Part of a small language model's weights: no biases in attention or MLP, untied embeddings.
Each number is 200 + 20 x the weight over its row's rms, rounded and kept within 0 to 999. Layers, rows and columns count from 0. The size before them is the row's rms in percent of the matrix's.

# layer 13 MLP down (transposed), 2304x576, rms 0.0492, rows 1573-1597, columns 432-575
095,195,198,217,181,227,218,242,214,192,192,192,244,194,236,214,198,233,189,263,199,192,220,182,187,201,182,193,187,238,205,230,204,219,216,197,203,216,229,203,190,215,214,204,216,197,178,183,196,201,216,229,197,176,243,214,203,212,181,212,231,196,232,216,193,194,209,223,178,192,192,205,188,216,240,176,235,205,174,204,226,189,185,198,193,221,219,198,210,232,193,222,183,199,229,191,172,210,164,207,213,205,188,220,167,205,185,182,200,177,208,206,214,232,202,179,193,222,222,189,195,182,202,190,205,219,185,204,223,197,198,192,188,229,164,207,218,216,201,180,203,209,210,228,197
088,187,207,197,225,212,183,185,173,200,181,219,200,178,201,197,196,142,202,208,192,216,202,188,220,244,191,246,240,206,233,175,197,191,199,220,203,201,188,229,205,182,222,203,186,190,177,197,187,188,208,191,191,203,259,185,233,237,211,209,198,221,198,229,182,197,199,218,185,202,194,205,222,178,195,185,183,189,196,215,198,190,159,183,198,206,193,162,198,222,197,210,195,195,217,223,205,186,215,193,165,183,209,221,202,190,202,208,210,191,226,227,225,219,199,204,186,164,184,209,208,206,192,208,170,175,201,183,226,219,167,210,207,205,81,203,184,198,215,210,207,237,221,189,161
101,237,187,214,169,232,180,210,204,203,196,203,188,224,179,204,183,198,206,178,195,182,150,200,215,255,218,231,239,188,204,197,178,240,213,212,190,205,203,223,205,172,170,200,181,181,204,175,187,190,218,194,219,175,195,172,207,213,215,196,245,204,203,173,221,187,212,209,159,177,179,209,210,192,196,195,168,250,217,220,216,231,182,206,220,211,195,176,179,194,241,206,183,209,202,194,246,170,172,252,223,198,196,212,212,200,185,224,205,212,210,218,195,159,187,194,217,214,182,238,247,197,212,228,189,176,224,190,217,195,201,195,183,177,223,180,199,189,181,221,200,216,179,182,201
108,174,225,179,230,180,194,204,179,203,199,207,186,210,197,203,177,205,213,212,223,175,211,206,213,179,185,179,190,191,203,212,195,197,165,221,226,215,188,193,172,219,229,226,206,240,209,197,171,163,206,181,215,256,177,201,184,211,176,227,177,211,227,203,184,212,184,197,217,152,216,189,190,216,208,224,232,192,195,209,221,204,210,181,202,196,212,213,218,197,207,210,228,193,206,134,197,198,202,231,200,172,239,227,197,166,235,236,205,216,199,190,183,215,206,179,185,190,232,197,209,217,184,183,229,171,189,188,192,209,162,179,206,214,159,181,182,237,193,179,240,179,229,218,200
098,168,179,211,177,212,204,183,182,188,189,182,182,220,201,206,190,181,209,193,202,228,212,208,209,212,219,213,176,196,175,223,216,200,199,202,214,192,184,191,186,209,215,190,228,163,155,219,234,205,232,186,233,173,220,218,210,201,192,190,210,186,216,194,211,195,201,174,186,190,205,209,205,178,215,216,209,205,171,214,209,199,198,180,231,180,216,208,209,225,209,179,210,183,218,224,215,218,165,175,228,174,193,232,168,200,197,200,223,218,200,184,224,231,175,250,192,216,176,236,194,191,199,200,174,194,182,219,205,209,218,210,216,196,182,214,255,229,195,198,181,195,188,231,229
091,194,190,176,225,197,240,246,220,214,206,206,186,187,205,153,194,213,221,210,196,179,162,192,181,221,187,192,192,202,193,206,220,173,209,218,223,194,191,213,224,196,169,172,187,211,178,212,194,194,174,197,215,166,174,176,219,208,189,180,197,195,210,212,235,184,207,229,199,179,205,200,185,205,180,153,170,217,201,189,195,227,216,201,237,187,168,187,210,202,203,212,213,180,171,197,209,203,225,213,188,213,202,186,199,194,187,206,209,195,211,211,171,193,210,218,246,181,192,198,192,167,234,195,215,228,196,181,217,159,232,199,226,190,153,209,152,228,225,216,183,176,179,204,215
095,205,207,232,215,158,179,189,193,211,186,222,217,199,221,191,188,187,174,220,170,199,213,210,217,192,180,188,202,191,196,206,191,231,207,193,188,193,175,198,210,193,221,161,225,217,180,174,202,219,211,184,213,210,217,198,194,226,170,201,186,196,200,168,202,206,167,202,209,220,201,179,205,220,207,196,221,163,210,195,186,220,171,181,223,210,177,218,186,223,191,178,163,202,203,194,212,204,220,199,198,188,179,221,182,212,253,171,202,206,214,211,227,171,202,223,163,192,176,191,215,198,150,160,209,191,184,215,218,192,186,190,192,208,117,157,213,223,216,189,203,204,190,199,198
104,168,181,208,183,209,210,171,189,213,203,170,236,185,252,192,197,226,207,187,207,194,186,212,195,184,231,243,229,196,202,175,213,212,221,209,208,204,202,189,211,204,221,197,207,238,196,212,156,184,204,203,185,182,241,248,172,183,212,216,175,216,185,177,214,217,240,229,186,167,204,203,207,188,199,205,219,187,179,216,237,217,188,206,211,230,205,166,199,202,215,185,195,249,186,227,215,221,209,219,193,208,218,189,188,200,220,190,195,183,210,188,187,138,204,228,215,195,205,218,208,223,207,196,197,197,176,237,184,197,179,216,212,191,216,165,214,187,181,165,208,183,222,214,206
104,205,161,204,181,200,191,202,210,202,206,248,196,208,174,193,231,217,192,219,206,232,168,191,241,204,221,211,151,175,220,187,201,196,181,217,238,161,209,174,198,204,252,192,187,162,193,178,214,179,191,191,172,206,191,222,152,217,182,185,199,210,213,229,198,217,202,192,177,245,212,206,158,221,228,213,208,179,210,178,205,187,223,226,215,196,183,179,237,198,178,170,226,186,181,187,195,211,227,218,183,243,187,211,208,214,194,189,192,216,184,197,197,179,235,205,174,183,210,162,197,247,194,218,213,173,197,236,234,221,217,204,208,183,219,193,198,230,190,211,229,216,196,190,176
090,206,185,193,231,181,154,178,229,179,191,189,223,167,222,192,197,184,218,236,189,220,228,195,196,207,206,208,193,182,183,182,191,194,206,208,198,200,246,214,188,190,228,222,206,204,209,186,208,192,191,210,201,207,179,191,193,195,201,202,179,194,177,181,205,205,208,209,213,184,180,203,177,240,194,202,188,180,199,185,199,196,175,227,162,208,203,164,188,240,227,213,204,182,191,209,187,212,260,207,234,185,201,192,195,237,216,211,175,225,194,217,180,182,216,204,213,214,189,191,211,147,205,209,191,196,189,212,216,187,210,205,199,193,96,175,165,230,175,230,187,213,223,202,236
096,217,212,211,210,216,194,232,192,219,218,215,194,230,223,219,207,179,225,186,178,225,218,197,212,218,172,234,217,202,202,191,200,205,182,162,203,207,201,194,168,227,170,193,180,187,200,183,232,173,202,229,234,215,217,190,217,171,200,220,239,235,242,191,200,190,171,223,193,234,211,222,199,227,206,222,224,174,217,209,191,231,219,174,191,212,209,212,171,212,222,234,233,219,181,192,240,214,214,238,231,200,185,205,250,205,219,185,187,188,197,179,221,191,212,161,187,172,237,194,160,216,202,206,181,195,196,192,195,187,206,200,213,154,167,191,183,217,187,198,201,226,193,197,224
098,170,205,214,195,200,191,197,150,225,193,202,224,213,202,195,179,191,193,198,190,189,180,199,183,232,196,212,214,239,174,202,240,229,192,194,239,196,192,174,215,215,194,175,174,205,199,240,189,234,212,212,185,180,174,201,204,257,203,210,196,207,210,177,169,209,192,189,205,224,190,216,189,202,189,193,204,230,219,177,234,185,192,221,209,189,185,205,183,163,178,210,206,208,206,206,208,206,182,210,219,162,212,207,172,210,210,198,182,209,190,188,200,227,192,204,199,192,186,212,174,183,192,240,234,200,195,217,176,225,162,223,239,188,126,179,201,209,193,226,194,201,173,198,191
101,190,205,189,200,186,216,167,163,224,228,224,193,249,200,204,200,192,190,213,192,214,224,201,191,193,209,220,161,177,242,176,198,237,200,200,172,170,207,192,216,183,211,227,212,220,163,191,222,204,192,188,202,155,214,199,197,200,198,161,204,209,193,218,196,201,163,228,160,205,197,183,179,210,211,213,187,179,226,197,190,219,226,198,205,199,223,194,193,179,196,198,227,206,213,199,188,190,197,214,192,230,198,217,189,190,186,201,221,211,221,169,196,215,207,205,216,192,230,215,201,212,250,230,164,204,236,190,189,184,214,218,242,202,225,183,204,222,206,192,202,188,202,206,214
100,211,202,198,195,208,154,200,219,216,210,225,200,179,153,196,221,180,213,236,213,193,187,170,187,191,188,200,210,206,204,233,187,180,212,219,202,215,192,208,208,193,202,197,196,172,224,205,163,158,197,190,218,223,223,224,211,204,207,171,192,197,232,199,218,202,202,188,199,203,175,182,232,224,167,195,187,202,225,187,187,229,227,202,192,211,201,181,199,211,215,230,217,222,192,187,209,218,182,201,216,181,226,185,206,195,188,205,224,206,223,195,219,204,227,218,237,195,185,211,177,171,189,192,239,210,185,209,210,177,174,218,228,213,149,203,198,229,180,191,183,198,151,217,210
100,243,188,170,190,192,173,217,166,195,173,197,188,192,212,165,204,217,187,198,215,195,205,206,228,197,200,218,201,190,185,174,182,218,202,208,218,218,203,184,208,211,187,195,217,196,211,172,201,180,193,196,203,187,187,186,214,181,215,196,208,217,177,223,194,190,162,221,195,207,202,206,236,199,201,222,201,175,233,212,179,238,206,187,222,219,158,188,202,176,213,205,182,181,178,201,186,188,229,194,241,148,188,212,204,239,193,162,212,214,230,192,176,207,200,195,173,177,208,214,223,213,205,173,163,233,201,209,192,220,190,224,198,206,213,186,190,201,197,211,184,206,197,198,177
100,225,187,200,212,215,183,201,188,184,165,207,189,190,205,220,224,223,232,217,201,193,186,160,175,173,173,226,194,201,184,219,224,210,208,227,194,206,178,195,194,197,217,196,168,191,189,226,212,203,207,202,198,202,166,162,200,206,202,179,193,209,212,208,215,186,182,180,194,177,203,179,233,200,169,171,253,172,219,200,211,199,209,169,225,209,224,216,204,203,194,211,188,198,207,200,240,181,221,247,179,201,233,207,197,212,212,222,171,216,179,193,182,231,232,203,169,183,222,171,171,191,251,248,196,194,227,177,210,191,228,221,216,185,172,189,174,211,229,186,179,152,213,214,185
111,182,210,218,195,212,216,222,205,200,212,206,183,185,178,194,228,207,200,193,221,214,243,176,190,202,207,219,181,208,160,207,206,202,214,177,239,224,198,216,202,229,183,184,234,194,191,219,194,221,219,204,223,200,180,190,166,191,244,191,176,170,222,173,202,172,216,216,223,189,202,207,201,224,178,197,192,221,205,163,238,178,192,174,192,192,203,201,190,177,230,184,156,205,190,213,190,187,174,178,213,229,186,262,258,204,194,222,209,197,215,233,166,169,166,217,218,191,207,187,184,229,215,216,211,200,155,223,183,181,189,196,208,213,259,209,188,191,192,212,195,187,161,182,198
101,217,201,181,194,194,217,186,203,157,206,192,202,214,177,213,224,197,189,220,218,203,223,186,208,205,231,164,181,219,199,204,178,151,193,219,218,183,190,191,194,172,210,206,212,205,216,202,216,231,193,189,215,201,202,237,224,215,240,176,184,209,201,224,184,236,182,190,168,208,186,197,223,191,211,161,209,203,185,173,192,214,191,206,206,214,206,176,216,209,216,198,186,171,203,193,182,225,209,175,187,237,256,184,220,210,197,200,199,216,218,208,177,206,236,184,193,214,209,232,192,206,221,181,211,161,196,220,197,220,203,186,170,177,159,211,185,219,194,240,176,193,224,210,202
095,200,217,190,192,181,190,180,211,196,228,195,188,182,206,201,241,201,179,191,184,158,192,173,205,178,199,184,204,233,224,163,164,185,197,229,196,195,204,202,180,176,192,209,186,164,241,195,222,188,180,201,214,179,228,188,208,216,187,210,204,180,198,221,191,244,209,218,237,177,190,205,207,197,214,224,216,210,217,209,209,183,191,197,161,203,238,189,234,189,234,201,199,185,205,137,196,190,207,211,211,185,225,207,159,187,186,220,187,237,199,206,195,157,188,193,217,197,243,183,230,219,171,247,240,215,216,241,193,225,199,181,186,187,173,209,217,194,164,211,211,209,183,211,182
095,248,217,209,207,195,179,205,192,216,200,208,210,167,199,221,172,195,194,210,211,214,217,181,176,201,193,206,207,181,198,153,212,188,172,187,204,201,174,219,197,223,179,173,188,160,173,235,177,222,205,214,193,193,256,164,175,184,216,180,190,195,196,213,202,198,230,214,234,175,194,214,224,210,207,170,202,198,210,192,154,203,193,196,189,184,204,182,208,192,194,206,210,184,195,215,191,212,196,196,156,162,178,201,172,185,192,180,196,175,199,217,222,220,203,201,214,201,219,183,187,159,192,196,183,188,238,243,197,213,217,198,179,204,101,208,154,189,196,210,167,219,200,210,203
104,202,218,234,210,234,222,216,213,196,211,186,198,205,192,218,184,237,200,193,201,206,206,201,186,216,193,226,202,207,166,203,187,208,193,174,200,176,194,231,204,184,203,222,177,175,175,243,188,141,204,158,184,198,211,230,243,183,210,217,191,203,222,234,193,187,222,182,224,158,211,187,166,232,227,206,180,196,212,209,197,195,169,217,195,214,224,214,214,232,199,201,209,211,190,208,205,214,211,183,188,216,220,208,190,227,206,198,189,174,223,197,191,204,185,197,214,176,192,195,190,171,211,239,211,237,230,186,192,243,207,218,195,187,216,205,174,200,223,197,167,178,195,196,187
105,189,198,217,174,187,235,195,200,177,171,211,211,179,199,196,158,201,168,222,214,201,188,195,177,209,216,215,206,204,183,197,214,189,230,213,212,223,187,207,214,224,234,156,176,193,203,181,216,219,200,225,220,211,174,179,236,226,189,196,249,167,187,205,190,161,200,183,213,189,194,211,181,203,208,194,208,193,205,208,197,204,172,179,222,205,235,213,198,226,215,212,175,192,188,189,216,206,188,189,194,144,167,243,172,216,191,204,198,191,199,195,188,190,179,204,209,164,223,215,219,204,208,176,196,238,192,222,229,206,199,228,217,206,214,217,196,214,224,206,189,195,210,214,217
102,195,186,199,214,201,182,185,229,187,188,218,209,204,186,232,174,180,201,172,183,186,211,182,223,243,190,210,218,179,234,215,174,233,223,237,144,206,174,198,213,168,203,188,201,259,225,174,211,241,207,192,196,198,220,186,199,249,233,200,178,183,235,217,238,226,218,235,216,228,200,201,199,200,208,183,182,214,206,186,206,187,224,207,188,230,194,221,190,222,178,177,220,180,178,191,187,215,184,209,200,219,211,194,184,191,195,190,199,235,170,186,167,179,216,203,225,209,203,197,204,194,209,221,163,234,159,209,155,219,186,207,201,202,141,187,183,206,184,170,237,204,214,155,233
098,197,204,165,248,185,227,222,183,172,222,207,190,193,223,181,221,191,186,206,192,210,208,207,173,233,208,213,196,253,172,166,213,212,217,193,203,171,197,187,186,223,230,204,184,186,193,219,197,199,176,174,194,162,233,159,183,225,195,217,157,212,189,190,206,221,171,210,171,177,228,196,213,208,206,187,205,183,196,199,181,203,215,217,194,262,199,213,189,199,207,177,191,197,208,201,212,153,191,156,183,209,197,205,195,163,192,196,227,183,193,206,217,205,219,195,215,213,218,177,199,175,202,214,212,183,219,189,189,196,199,227,195,220,171,231,223,195,203,204,190,199,219,184,184
095,176,183,190,167,169,214,215,210,221,184,182,191,214,258,221,205,250,166,177,217,210,227,187,205,186,173,188,224,190,178,189,167,216,174,213,182,185,201,189,192,215,205,205,195,179,183,196,197,191,187,225,186,161,248,234,198,191,187,184,209,197,223,173,211,220,211,225,229,152,173,198,187,227,229,189,236,224,181,226,187,191,204,200,185,160,199,237,198,212,223,180,194,192,178,207,212,220,186,197,196,209,184,186,192,212,204,176,201,198,190,183,179,182,175,183,207,159,217,210,183,217,187,205,217,163,196,175,176,210,214,180,167,188,196,221,192,195,177,202,200,185,219,203,204
# layer 13 MLP up, 2304x576, rms 0.0528, rows 1574-1597, columns 432-575
091,205,221,199,207,216,204,199,229,184,216,220,192,197,197,189,192,225,200,181,198,211,202,212,204,195,205,173,198,200,200,169,211,181,192,200,187,236,183,200,212,184,205,173,189,165,187,210,187,192,205,195,177,202,204,219,195,201,199,185,161,174,185,212,192,203,197,202,193,186,162,199,168,237,175,221,156,200,175,187,179,173,215,218,223,205,176,200,208,202,199,215,216,225,205,210,237,200,181,190,206,215,173,193,178,197,183,213,213,200,202,214,148,170,201,204,216,192,246,185,207,175,176,176,160,223,186,217,165,196,216,202,184,196,191,182,205,164,216,210,183,198,214,207,220
101,180,199,189,229,223,167,195,195,214,213,182,183,208,210,204,170,226,209,224,184,216,221,231,201,203,191,144,187,208,180,224,213,206,203,215,187,180,201,189,195,201,210,167,187,228,205,190,198,196,188,210,180,221,217,197,190,221,239,222,171,179,201,181,170,202,201,210,171,193,214,200,190,218,188,217,199,221,188,189,204,191,153,209,192,185,228,221,216,173,186,195,219,210,214,184,265,195,180,229,206,186,189,227,208,196,215,192,211,207,185,195,174,198,212,178,183,186,213,215,173,228,196,176,250,174,218,187,185,216,189,184,192,246,203,226,208,187,211,169,178,217,224,186,213
112,208,178,197,197,201,187,187,187,208,212,183,202,217,215,173,200,205,190,196,194,194,189,201,194,210,205,222,158,208,193,181,169,173,219,239,204,184,214,193,201,215,202,228,171,191,182,244,189,203,211,140,200,208,182,174,202,218,194,200,197,212,185,186,177,186,225,212,193,221,216,203,182,235,161,172,193,205,164,209,226,160,187,201,183,217,184,204,241,187,175,197,201,186,235,190,215,193,166,223,208,215,189,194,202,165,180,220,199,210,212,187,178,187,194,199,225,192,221,196,173,155,179,214,173,199,210,200,203,212,243,217,219,182,206,184,212,208,151,208,184,245,202,167,218
096,206,233,196,220,237,169,196,186,182,192,185,151,183,198,200,191,167,172,214,207,217,195,191,220,211,206,214,173,228,192,199,195,192,217,182,202,216,223,191,195,196,209,237,206,204,195,230,199,177,192,195,245,185,193,230,187,205,183,211,224,184,208,208,196,166,207,239,230,167,177,179,153,187,231,180,214,199,217,209,221,234,200,193,238,150,198,230,200,223,218,204,190,185,186,207,199,204,195,226,248,213,191,174,170,213,217,204,220,197,184,199,206,192,193,193,223,178,188,192,218,180,191,145,182,213,223,200,200,193,203,213,192,215,211,203,204,207,196,177,151,182,211,188,232
090,219,219,190,215,172,198,179,222,207,213,213,202,206,229,243,211,218,205,191,218,219,222,219,212,160,182,216,198,209,203,211,158,195,204,211,208,182,185,224,159,196,215,232,225,201,218,211,197,183,217,208,184,215,188,203,226,184,214,210,193,238,205,218,173,186,230,210,204,224,207,191,188,195,189,238,194,209,196,230,213,178,145,188,213,184,239,197,179,189,212,189,193,203,201,195,205,171,167,207,191,221,177,172,179,220,197,209,214,220,243,198,202,183,212,182,173,149,208,182,197,231,221,216,184,192,187,205,213,244,203,173,202,202,210,199,227,189,201,212,213,245,216,214,181
097,200,245,188,220,195,198,208,173,199,224,181,177,172,250,210,230,246,208,230,189,200,224,204,194,207,175,211,169,185,222,216,191,204,169,220,209,187,208,189,202,225,149,210,192,179,240,217,213,185,201,210,178,224,221,184,189,200,208,194,196,179,192,182,208,208,194,205,197,181,174,172,199,204,169,191,188,172,194,218,209,254,214,191,176,173,228,201,152,229,226,184,223,189,239,168,233,204,175,217,206,198,206,167,177,197,214,228,182,195,203,198,208,215,233,219,198,209,178,213,228,224,237,215,158,207,178,202,223,182,185,248,179,200,210,216,235,176,196,181,173,208,190,185,173
102,187,213,184,179,239,178,162,204,195,201,188,177,209,196,227,201,193,189,187,212,203,158,198,196,175,187,177,209,218,198,187,211,207,223,242,223,192,210,180,194,193,213,165,205,220,146,155,185,210,205,173,184,173,175,173,205,221,226,179,194,198,233,191,209,184,197,218,192,238,223,185,237,222,191,215,214,199,188,189,189,217,213,188,257,225,203,226,213,197,197,222,202,186,190,197,200,203,213,192,196,187,209,203,215,216,200,211,197,210,194,189,217,181,189,183,203,145,189,194,181,204,216,162,229,218,194,204,235,202,160,172,210,231,212,199,216,196,204,182,213,201,213,178,234
103,158,197,200,193,230,187,177,234,176,197,198,211,215,219,155,181,199,215,197,194,206,215,214,223,191,233,204,225,174,194,191,184,208,224,191,208,199,202,191,205,214,215,200,216,179,218,190,182,215,158,196,171,189,207,250,211,220,171,217,177,206,198,207,190,211,172,187,177,213,188,185,220,214,173,180,198,214,176,198,217,175,198,211,235,152,190,265,193,215,191,212,220,217,154,210,177,207,198,196,210,195,200,202,210,214,197,186,209,192,223,219,199,215,171,182,213,238,165,198,195,209,231,184,178,202,195,213,233,154,191,208,196,225,214,211,229,241,215,197,190,243,203,233,186
093,194,206,174,183,222,195,209,205,181,170,207,213,213,194,181,189,241,186,178,223,194,204,218,200,228,212,219,163,207,195,214,186,174,202,222,203,213,184,227,208,235,191,157,223,180,216,182,209,162,218,190,224,204,164,187,180,214,209,176,192,230,230,184,186,195,223,214,201,193,207,188,142,185,221,217,210,203,196,192,233,208,197,185,220,207,182,215,216,180,189,219,190,198,204,225,192,202,167,201,238,173,183,202,160,161,216,209,219,193,184,180,176,207,243,190,227,181,200,209,188,192,199,206,215,185,238,175,238,213,201,211,181,194,191,209,163,194,198,191,160,213,217,187,205
099,195,191,198,200,192,200,200,222,176,229,185,201,203,245,182,202,198,183,207,211,180,214,202,180,213,191,182,198,207,213,204,222,217,229,199,209,217,170,210,205,207,185,173,240,171,203,205,207,223,146,175,195,199,195,177,168,188,158,219,219,183,217,191,211,182,243,214,201,176,205,193,186,209,214,224,215,171,170,241,217,215,196,217,238,192,209,221,218,195,179,197,186,212,201,215,196,203,208,204,185,204,205,202,210,176,212,196,183,181,222,194,225,220,224,153,203,222,203,212,213,205,207,239,185,181,186,223,167,191,225,202,188,206,192,230,189,240,206,169,180,229,194,191,216
097,193,217,206,178,202,199,217,211,184,216,169,209,212,221,234,197,241,227,242,199,184,213,186,210,207,200,213,170,217,217,197,180,179,215,187,230,183,166,191,191,187,211,234,200,217,212,178,164,190,214,183,199,197,217,174,203,219,245,203,195,190,182,205,188,195,186,221,223,162,226,215,193,161,180,213,244,197,177,209,199,210,198,180,214,194,163,216,196,219,172,197,225,175,139,165,237,200,209,183,172,210,174,211,179,193,219,213,185,206,180,218,211,177,193,249,215,208,224,207,221,183,197,236,177,196,230,182,208,194,212,235,199,187,209,180,183,241,189,200,206,195,213,201,197
100,181,212,191,204,219,219,200,182,200,201,178,201,214,171,200,220,180,203,171,212,209,184,205,175,206,200,201,180,162,234,200,185,196,244,216,193,198,223,195,202,204,231,267,235,154,191,232,223,194,165,192,188,205,234,191,259,194,179,170,207,152,208,194,235,177,188,216,230,212,219,244,239,209,215,178,189,238,189,200,202,212,181,231,200,158,166,226,213,187,177,175,193,212,184,202,216,205,211,195,177,228,174,165,171,185,174,225,204,176,168,203,188,191,201,183,227,202,156,195,190,196,230,162,215,224,159,177,206,189,217,224,212,185,201,203,224,232,203,203,184,177,164,187,213
096,216,216,188,214,188,232,174,199,216,183,181,180,166,193,232,215,221,198,194,195,201,186,178,195,205,187,171,262,213,142,192,214,198,167,207,205,209,235,218,195,226,191,205,206,193,188,200,194,180,177,237,210,212,126,167,189,206,196,209,181,198,210,207,187,209,213,213,182,201,182,194,183,208,179,218,202,198,238,198,226,170,180,199,187,183,202,168,169,203,164,207,199,185,195,191,195,193,203,220,193,217,183,177,206,207,195,209,186,191,238,216,191,198,185,211,196,202,225,215,183,208,214,235,191,180,201,200,199,266,193,192,194,205,215,249,214,162,212,199,189,224,176,220,210
095,224,197,190,186,203,216,167,221,219,203,188,208,182,215,174,215,196,219,213,207,164,189,191,205,216,233,211,195,226,204,204,207,206,178,178,215,196,234,194,170,217,200,157,219,181,163,210,174,203,175,178,200,209,203,206,164,157,143,219,194,212,220,241,178,178,180,222,187,219,215,217,218,207,234,214,210,205,192,199,206,171,196,225,206,195,183,214,182,220,194,206,201,212,214,217,190,173,221,184,205,236,175,228,168,173,184,235,221,192,218,222,199,196,219,212,207,174,221,208,247,184,196,201,190,218,180,218,179,210,205,203,185,209,219,230,205,189,181,216,170,219,220,213,176
099,188,206,168,220,217,186,182,226,198,207,206,168,213,191,172,215,206,193,218,227,233,212,223,162,207,236,201,206,197,203,229,205,172,185,182,227,196,195,197,227,226,176,157,224,206,189,209,187,181,214,179,207,212,185,194,205,188,231,200,191,248,169,225,203,157,190,223,220,198,203,178,200,215,175,215,178,160,184,207,242,190,189,192,211,170,192,225,226,214,197,231,222,187,184,202,225,237,216,222,208,212,229,168,214,171,186,182,171,194,205,222,188,208,259,185,237,185,215,236,234,199,194,153,200,172,181,180,161,211,207,209,217,201,206,207,196,238,218,192,214,193,186,216,203
110,217,215,182,228,219,211,180,202,200,219,231,183,206,223,210,219,244,186,182,167,219,225,189,203,189,179,191,189,182,190,191,190,198,222,214,199,209,196,226,182,192,160,203,207,207,209,204,161,188,174,227,212,222,204,217,204,202,185,169,178,171,187,196,232,179,170,163,216,223,235,209,243,212,188,192,206,157,215,214,208,193,205,194,176,180,181,267,207,183,195,206,183,213,228,184,168,207,185,154,205,197,191,196,191,234,172,211,229,203,201,201,171,206,177,221,203,219,199,223,200,180,199,178,188,190,186,199,218,212,219,218,221,179,223,206,201,194,208,148,217,194,202,196,212
103,203,221,188,183,224,201,205,182,181,229,210,194,208,177,211,196,196,206,221,231,266,226,202,152,210,178,172,185,222,208,225,175,208,209,199,211,198,195,176,163,213,222,202,215,204,195,215,219,218,192,176,206,197,183,222,199,172,205,187,213,224,203,165,199,188,233,219,222,156,178,196,162,255,229,186,214,203,205,181,193,224,187,226,197,227,198,240,197,199,204,204,212,216,178,202,189,191,193,219,223,207,225,206,198,182,196,223,212,203,200,169,177,219,181,154,181,194,191,211,206,169,192,214,176,172,183,175,207,213,224,223,199,225,202,185,181,204,236,219,206,244,251,213,208
096,208,222,210,235,212,159,191,189,229,208,194,188,192,217,170,197,233,185,191,176,231,189,248,182,218,230,201,183,199,185,175,207,196,237,163,186,201,195,242,251,189,183,196,179,224,176,231,171,188,174,173,200,197,170,191,189,207,176,198,187,213,208,215,239,205,200,179,206,169,175,203,207,215,234,175,197,162,211,171,205,221,209,221,205,191,196,194,183,190,158,245,192,200,221,199,202,186,194,227,212,182,167,175,209,226,211,219,230,173,201,234,197,146,186,165,220,201,173,248,209,191,147,217,189,203,210,187,211,178,214,221,198,212,208,233,154,200,232,232,220,182,215,217,230
096,169,204,171,198,226,188,219,172,208,170,252,194,210,225,235,206,172,199,192,220,186,223,194,179,168,190,203,180,190,203,209,203,208,173,198,230,215,211,230,186,190,193,195,154,194,188,209,238,176,214,198,219,227,167,185,197,222,184,190,175,185,176,225,176,166,187,223,189,155,201,206,195,243,193,200,201,193,194,200,228,185,203,173,212,176,212,210,221,238,183,206,206,162,213,193,222,203,199,197,214,164,215,183,200,179,220,210,174,176,192,201,204,189,210,211,199,188,204,199,207,230,225,195,172,203,216,183,201,205,219,247,201,206,200,225,159,245,221,208,189,220,191,192,179
103,228,173,216,214,200,181,208,213,208,196,243,214,197,234,221,212,171,165,204,200,174,188,182,213,194,234,191,209,197,227,228,211,219,167,204,210,215,176,217,159,185,216,181,219,126,199,184,201,196,158,200,205,240,181,184,196,213,184,213,223,152,180,218,207,188,175,203,209,185,205,206,237,248,195,210,220,222,180,181,189,182,198,203,188,178,212,223,245,203,224,200,199,213,190,215,180,210,203,225,229,196,201,219,232,186,219,162,175,209,199,221,200,191,227,230,211,194,183,187,223,221,188,182,215,189,226,151,225,157,210,181,209,167,230,217,192,213,222,226,208,206,202,155,177
107,213,168,182,185,246,189,210,192,199,210,198,216,201,211,215,202,211,205,199,207,196,201,201,173,195,189,185,181,213,216,221,227,157,221,224,242,220,204,228,207,186,172,200,214,205,171,261,196,176,189,187,232,168,212,194,197,256,177,199,180,198,214,213,161,169,181,234,210,204,209,194,173,186,186,204,194,193,195,190,214,205,203,201,201,210,202,199,262,227,217,205,246,182,189,200,197,187,216,181,240,198,168,208,173,189,189,215,186,201,216,198,210,194,202,198,199,230,179,205,188,188,200,179,162,209,224,166,211,181,205,196,197,217,208,214,207,226,205,266,165,194,204,188,230
103,162,214,202,173,191,195,189,205,186,231,205,181,187,187,198,213,189,195,190,229,179,178,190,193,214,244,183,196,183,183,218,180,200,171,191,193,227,179,204,195,187,199,195,196,186,170,179,216,211,220,221,177,221,222,178,240,193,190,195,156,217,197,187,224,162,216,206,188,211,180,178,204,192,195,192,215,174,222,187,214,186,206,215,189,202,204,188,191,225,195,182,217,182,199,193,196,175,204,182,176,235,213,227,222,191,201,212,208,191,208,152,205,216,207,188,185,191,192,174,193,192,202,175,180,188,192,192,242,199,236,183,192,183,207,210,196,234,178,198,174,221,236,174,211
096,175,209,176,205,217,195,193,193,215,243,202,158,203,219,180,230,187,201,206,212,208,194,205,196,196,242,190,192,147,191,226,177,186,185,225,206,200,164,218,162,212,144,213,210,201,215,202,174,184,206,214,184,193,185,182,185,166,205,165,162,193,171,242,206,201,238,205,168,221,149,217,183,178,197,231,186,201,182,215,222,212,174,198,216,185,233,240,143,222,185,182,192,202,235,177,204,209,203,168,230,189,197,167,180,201,194,197,196,198,213,173,143,151,185,178,192,197,181,170,196,210,203,209,194,201,212,154,235,202,214,207,173,215,208,192,187,191,209,167,197,190,178,198,199
095,177,230,202,221,206,195,202,204,191,195,190,185,230,192,145,202,171,210,187,224,184,194,166,201,209,182,184,203,181,175,215,242,169,199,223,220,209,220,195,184,230,203,214,194,193,196,239,193,202,212,244,151,171,200,183,215,202,211,186,214,204,173,227,223,190,242,184,196,236,216,190,199,236,193,183,171,205,149,195,185,204,202,185,220,199,199,234,182,221,212,183,165,184,212,231,231,228,178,216,172,233,178,201,172,189,177,178,194,180,210,207,189,210,205,176,174,191,170,179,178,192,188,193,207,184,193,155,187,198,184,189,222,173,207,234,199,167,194,191,199,202,222,199,236